config.toml
n_layer = 17
d_model = 128
activation = "swiglu"
norm_place = "pre"
bias = "none"
tie_embeddings = false
init = "uniform"
init_std_qkv = 0.0662
beta1 = 0.9
weight_decay = 0.11
seq_len = 1024
doc_mask = true
steps = 7089
Each number is 128 + 24 x the weight over the matrix's rms, rounded and kept within 0 to 255. Layers, rows and columns count from 0.

# layer 4 MLP up, 320x128, rms 0.119, rows 285-293, columns 0-127
[[136 130 130 169  74 111 147 145 144  73 121 144 121 152 130 153 147 135 116 148 135 123 138 120 137 167 143 108 112 106 131 100 149 117 154  76 106 157 141  85 114 153 145 102 132 157 151 154 111 101 113 177 108  92 147 138 108 134  70 138 165 124 125 109 132 152 107 117 103  97 119 105 145 126 111 131 147 104 122 178 100 127 149 130  93 136 147 143 139  96  79 131 123 138 121 122 110 121 172 101 151 149 154 126 157 114 144  92 120 167 125  99 127 143 154 112 154 124 144 135 158 106 123 164 130 124 131 140]
 [155 129 118 131 151 100 136 143 161 122 136  87 131 119 142 121  98 184 131 117 127 108 120 176 125 132 149 140 111 145 156 118 174  83  86 146 145 131 122 120 151 144 115 140 118 119 145  99 176 144 134 144 132 108  77 147 115 153 163 126 108 121 133 127 146 110 133 121 166 120  94 156 119 124 116 103 148 119 118 129 143  76  97 114 124 115 111 100 158 126 169 124 122 103  80 147 154 142 130 146 153  95 173 140  85 117 117 126 153 136  81 150 113 188 129 161 187 132 148 120 136 139 118 123 134 115 150 111]
 [127 109 134 136 164 117 126 138 114 141 140 140 106 157 119 129 116 126 101  96 141 174 152  74 128 125 128 137 142 118 102 117 134 115 113 131 181 134 127 107 141  98 135 102  97 132 157 159 118 118 160 115 121 125 140 149 111  87 136 142 147 113 116 131 181 122 145  87 122 113 153 127 124 147 137 139 145 114 108 122 131  83 104 150 146 130 139 150 135 168  95 119 102 100 133 121  97 132 140 119 140 148 159 113 154 136  74 147 112 156 101 158 150  82 142 134 127 114 147 137 119 131  84  92 158 163 116 172]
 [128 116 130 137 183 132 143 103  89 137  79  99 123 120 113 134 130  90 108 180 120 129 121 115 118 138 152 151 153 126  78 133 148 148 141 124 144 129 128 136 149 133 121 140 124 144 138 138 158 134 143 117 100 122 132 103 138 135 143 136 112  96  93 132 151 103 113 156  93 122 120 118 117 126 114 135 155 125 156 108 138 157 100 105 154 138 118 112 167 140 150 132 121 132 145 127 178 123 127 123 133 132 176 143  96 130  80 167 136 129 183  92 143 138 100 145 107 127 132 155 136 163  78 174 129 130 115 135]
 [119 122 156 131 154  88 142 141 107 123 120 100  85 117 131  64 182 105 145 143  72 150 100 139 114 120 114 109 119 130 134  78 110 130 108 171 115 149 144 146 137  92 135 147 125 149 125 140 104 114 128 149 141 142 131 123 120 126 148 148 133 126  83 157 131 138 135 145 153  82 152 120 130 152 113  92 108 140 141  94 138 131 123 104 140  96 102 118 120 103 156 128 119  62  58 148  90 128  88 128 138 143 139 105 127 120  88 132 160 132 145 146 134 104 102 110 104 105 101 121 126 184 142 129 125 153 165 134]
 [107  94 144 136 111 165 127 125 118 145 146 122 111 128 169 137 135 134 111 146 161 109 100 101 129 103 190 161 138 127 144 187 150  82 126 137 126 117 137  90 140 125 144 141 182 122 145 118 102 158 128  84 150 113 168 146 111 119 154 130 123 145 108 127 115 128 157  98 125 119 160 111 127 147 144 139 147 127 122 152 115 168 113 151 131 145 111 116 126 133 134 133 139 129 179 136 114 166 147 116 124 135 111 121 131 131 142 135 144 166  91 138  98 116 103 115 157 116 146 142  86 133 132 178 134 109 110 164]
 [160 137  89 124 138 160 118 144  95 124 126  91 115 127 136 129 128 123 125  98 141 162 147 119 123 139 108 125 103 139  78 179 152 105  45 143 155 132 109  99 147 135 136  68 119 134 125 105 173 137  75 157 159 118 184 149  78 141  82 126 119 126 100 164 127 120 175 123  94 103 103 127 141 130 119 168 149 130  87  88 132 171 125 115 170  88 146  85 134 103  92 115 161 121 158  92  97 129 123 121 139 111  64 157 116  81 194 114  90  83 164 125 145 131 128 120 145 119 126 137  90  83 117 159 143 149 140 122]
 [114  98 144 138 134 151 130 124 112 139 134 138 120 167 141 148  71 136 106 130 143 114 116 124 118 151 179 107 161 129 167 154  86 114 117 159  59 155 129 121 121 139 125 102 117  66 196 130 153 138 127 167  92 112 142 122 106 125 211 124 121 113 116  99 139 116 114  97 106 164 130 149 102 128 166 130 163 165 122 149 119 107 168 136 163 126 135 117 138 123 130 112  80 128 160 126 148 149 130 128 124 118 115 154 107  98 156 114 141 122 143 121 104 149 165 165 100 151 117 139 115 157 150 166  77 133 131 150]
 [112  65 105  81 125 157 138 146 127 130 132 106 169 101  84 122 105 111 140 118 119 113 126  79  96  80 140 112 177 166  86 150 180 122 179 157 142 152 123 122 138 125 122 144 109 102  89  92 155  95  97 148 148 101 150 130 165 136 150 123 139 130 118 139 168 107 157 131 151 139 130 100 100 100 119  88 119 141  94 123 115 122  94 148 154 155 116  92 125 151 157 145 154 133 141 123 111 153 165 165 120 166 154  97 114 117  81 131 148 106 142  79 113 175 149 107 113 133 116  85 152 181 142 170 141 130 146 167]]
# layer 4 MLP down (transposed), 320x128, rms 0.118, rows 285-292, columns 0-127
[[175 117 156 136 119 149 119 213 138 117 111 127 127 151 144 121 117 118 148 137 123 139 173 157 111 148 131 126 146 111 110  92 165 105 146 118 108  90 100 108 136 153 120 122 111 130 146 126  88 138 104 129 116 132 148 119  94 162 128 148 129 180 121 112 108 159 162 131 127 128  94 110 153  90 115 103 118 135 129 142 103 106 138 110 157  88 111 124 109 139 174 125 158 122 129 157 125 164 137 113 132 126 112  72 113 164 128 167 138 134 123  99 113 107 148 137 148 156 168 124 120 117 131 139  90 108 147 112]
 [ 75 124  99  97  86 102 126 110 145 135 147 103 139 143 139 125 163 125 127 147 162 143 137 124 104 106 139 143  98 142 167 148 150 129 136 116 122 105 138 160 175 133 133 127 134 159 116 131 110 133 101 163 116 187 129 161 126 137 117 161  85 120 124 100 109  93  91 125 166 112 134 103 109 154  88 107 140 119  79 154 107 110  88 140 103  64 148 133 159 129 115 143 104 100 159 117 154 108 120 101 110 144 135 136 126 141 142  96 123 127 175 109 143 111  93 113 124 134 134 167 150 152 109 110 101 120 124 148]
 [133 141  88 173 109 129 104 147 160 139 135 134 155 132 120 131  95 118  95 137 117 125 129 143 165 127 137 128 146  34 139 181  86  94 102 145 133 125 106 179 123 117 130 128 129 124 169 122 118 136  94 120 125 119 165 145 111 151  93 128 145 130 111 125 119 141 120 119 141 130 154 157 118 137  95 122 111 115 129 110  92 127 166 142 154 106 124 107 142 120 132 123 139 120 178 167  89 122 140 123  95 104 104 128 125 106  99 149 126 130 153 114 139 129 164 143 139 160 143 131 174 133 109 166 131 119 103 167]
 [122 126 112 123 132 128 161 153 157 131 119  93 117  77 161 136 142 160 153 134 108 125 108  88 126 115 106  81 144 112  98 136 126 136 119 101 128 149  90 129 134 115 145 166 122 123 137 139 144  91 129 138  81 131 111 170  98 110  96 111 129 115 121 144 102 120 129 122 113 110 153 125 112 127 138 129 110 140 155  91 105 127 117 149 119 153 109 147 121 154 120 112 111 145 137 106 140 123 108 120 177 109 132 145 143 106  64 134 122  95  89 142  72 131  94 150 140 130 146 107  94 169 134 123 112  86 155 184]
 [158 123  88  98 136 114 137 152  99 118 149 140  94 145 117 124 133 110 180 124 128 167  98 133 141 110 113  96 127 105  91 115 155 146 139 131 105 163 122 131 147 152 142 126 146 113 112 142 130 124 141 111 130 125 124  95 129  72  89 179  86  93  97 142 150 166  79 113  98 148 125 109 137 132 145 148 135 153 135 134 111 132 176 144 124 143 105 148 124  97 126 126 151 122 101 104 140 142  85  88  94 181 107 119 141 127 142 135 124  96 115 131 205 108 168 114 149 108 122 144 151 119 126 147  91 175 129 119]
 [174 125 139 157 106 126 116 133 161 115 137 115 152 118 115 133 137 138  79 169 102 117 164 132 183 103 105 134 124  77 114 147 132 159 124 135 125 157 137 150 130 105 108 117  60 103 144 132 145 129 124 101 163 150 110  97 148 146  90 180 132 135 150 114 123 112  63 119 132  79 117 120 118 159 130 154 128 112  96 138  79 135  98 113 107 134 128 137 118 138 115 137 124 150 106 103 143 138 137 132  54 118 118 105 130 120 115 118 162 135 124 154 114 123 120 115  96 142 116 145 112 130 110 135 126 122 165 137]
 [122 131 167  93 156 120 119 136 155 107 114 109 146 175 132 123  98 157 117 106 126 174 140 148 124 123 102 126 123 151 175 162 163 139 130 161 150 179 143 158 123 154 169 147 161 124 138  99 134 109 139 146 152  64  92  95  85 140 162  50  85 146 127 135 154 136 129 102  85  98 158 123 118 129 133 138 128 204 173 127 149 102 170 121 137  90  89 126 148 123 122 146 162 145 131 200 126 140  66  76  88 129 163  99 147 161 126 114 123 142 161 197 131 133 147 130 118 103 115 115  99 139 157 140 134 124 130 117]
 [ 82 103 131 116 148 163 128 142 142 174  97 118 145 141 101  91 137 114 138 119 115 153 114 112 104 155 124 137 102 127  68 131 112 126 162 121 110 127 107 129 123 143 101 137  91 144 121 153 137 147 154 105 136 143 168 103 149 100 155  63  95 127  64 120  79 103  81  89 102 127 143 129 129 121 154 128 138 126  81 118  93 128 117 166 121 121 155 143 122 154 128 120 104 172 198 132 166 143  86 120 146 130 149 160 141 123 121 146  88 107 130 120  95 149 133 180 141 123 123 157 117 145 131 129  78 157 117  70]]
# layer 4 MLP gate, 320x128, rms 0.13, rows 286-293, columns 0-127
[[119 135 140 102 193 128 135 149  91  63 153  77 126 117 148 116 103 151 140 163 126 103 145 128 128  85 161 150  70 133 138 147 150 104 105 134 186 120 158 145 169 100 132 128 115 166 145 115 114 134 122 110 146 112 146 161 129 136 143 103  86 149 102 148 128 152 151 127 161 128 115  96 114 122 118 146 164 126 101 145 124 157  93 166  99  89 118 130  77 141 136 158 131 103 150 125  94  91 123 114 141 151 140 112 108 134 115 156 123 115 143 160 149 108 164  93 107 150 134 101 124 140 137 151 158 128 132 131]
 [153 123  96 153  98 112 150 119 163 121  87 143 170 131 164 147  87 119 174 148 110 142 153 166 172 146 120  95 107 127 148 109 124  98 127 127 102 127 143 169 126 108 111 123 155 146 136 117 148 143  89 135 117 123 146  97 144 128 122 105  97 133 153 117  85 144 112 167 155 185 124 136 115 135 124 121 116 120 149 157 114 154 138 118 119 115 124  80 160 114 125 136 129 135  98 112 110 119 142 117 125 162 101 137  92 136 171 120 165  79 155 128 116 127 168 111 162 142 131 110 122 129 162 164 103 109 121 123]
 [126 147 134  97 113 126 120 144 142 108 138 142 145 120 126 144 121 134 131 116 146 132 134 111 119 168 144 108 137 117 128 156 101  81  80 105 155 123 137 170  92 137 140 157  83 123 124 129 128 145 153 118 124 100 156  98  89 122  72 136  86 126 113 150 119 128 170 105 136 138 133 110 158 111 150 127 106 121 189 137 121 123 114 144  83 124 108 134 108 116  93 134 151 144 131 142 167 130 146  90 125  94 114 125 120 130 135 138 118 133 140 106 142 126 112 127 139 114 139 122 145 132 135  55 105 104 118 138]
 [134 104  90 102 134 165 110 138 144 137 132 141 143 120 138 163 139  99 138  87 113 103 158 123 130 122  78 143 154 130 121 196 157 135 138 101 111 131 140 131 128 165 126 165 142 162  56 116 118 167 150 125 206 121 166 173 158 133 171 131 182 132 133 119 140 121 130  89 101 104 127 126 106 147 158 163 122 129 125 134  95 130 162 150 123 129 123 103 118 129 115 138 121 129 129 105 133 123 144 145  90 135 140 121 144 123 139 124 130 133  87 145 120 126 135 151 155 141 130 167 145 118 104 177 149 134 103 153]
 [156 165 130 160 164 144 131 112 124 111 142 102 136 128 112 162 107 123 115 118 123 157 119 141 126 115 111 141 114 113 112 177 162 105 125 131 159 133 115 175 147 147 116  96 106 115 163 105 163 135 130 126 134 128 104  93 144 132 170 132 135 148 187 119 101 140 114 122 169 132 148 154 178 139 129 170 120 138 148  97 117 141  81 131 134 159 109 135 125 176 113 159 178 118 119 136 125 136 125 133 137 158 126 102 125 148 150 127 128 132 175 161 131  87 123 148 123 130 116 126 147 166  99 126 112 113  90 101]
 [129 106 139 137 148 133 118 105 103  94 118 131 114  93 128 195 105 118 108 164 139 149 112 136 144 164 123 126 101 122 146 100 118 144 121 146 186 164 116 144 131 110 124 117 139 113 137  95 131  72  95 114  86 133  93 107  84 120 142 126 102 120 107 163 107 124 130 101 153 193 144 155 126 191 107 128 166  92 129 136 131 131 103 142 167 137 204 138 109 152 109 120 133 117 100 137  91 108 138  91 151 117 118 136 151 156  92 127 132 146 153 161 145 143 121 117 141  85  82 103  94 200 117 103 156 149 100  96]
 [ 91 172 140  93 189 121 138 128 119 155 140 138 149 175 120 122 122  95  92 115 127 163 116 124 141 163  66 182 130 122 168 136 118 153 118 141  97 110 164 156 127 140  88 144 152 146 158  94 122 138 115 104 137  88 137 138 105 162 139 129  93 163  74 151 108 153 142 152  95 133 117 122 109 156 143 169  82 119 107 154 115 119 138 107 112 110 167 132 133 117 148 104 147 164 103 128 117 126 142 132 160 130 121 135 184 133 123 157 127 117 143  95 140 138 162 142 151 134 114  89 128 104 148 131 121 152 146 167]
 [ 83 110  77 129 156 135 157 141 128 143 125 128 158 111 137 140  99  89 142 109  62 112 167  99 145 102 170 101 166 115 116 189 168 121 158 110 136 135 156 129 111 157 104 159 151 115  72 115 167  98 118 144 157 139 155 116 133 112 159 127 155 111 129 130 122 157 154 158 136 163 145 131 138  86 111  95 163 146 110 119 105 126 112 153 119 140 160 100 143 142 110 123 124 137 165 116 123 167 170 161 116 200 186 107  88 135 112 124 154 103 119 106 125 176 112  78 140 132 158 103 146 140 109 137 116 103 145 149]]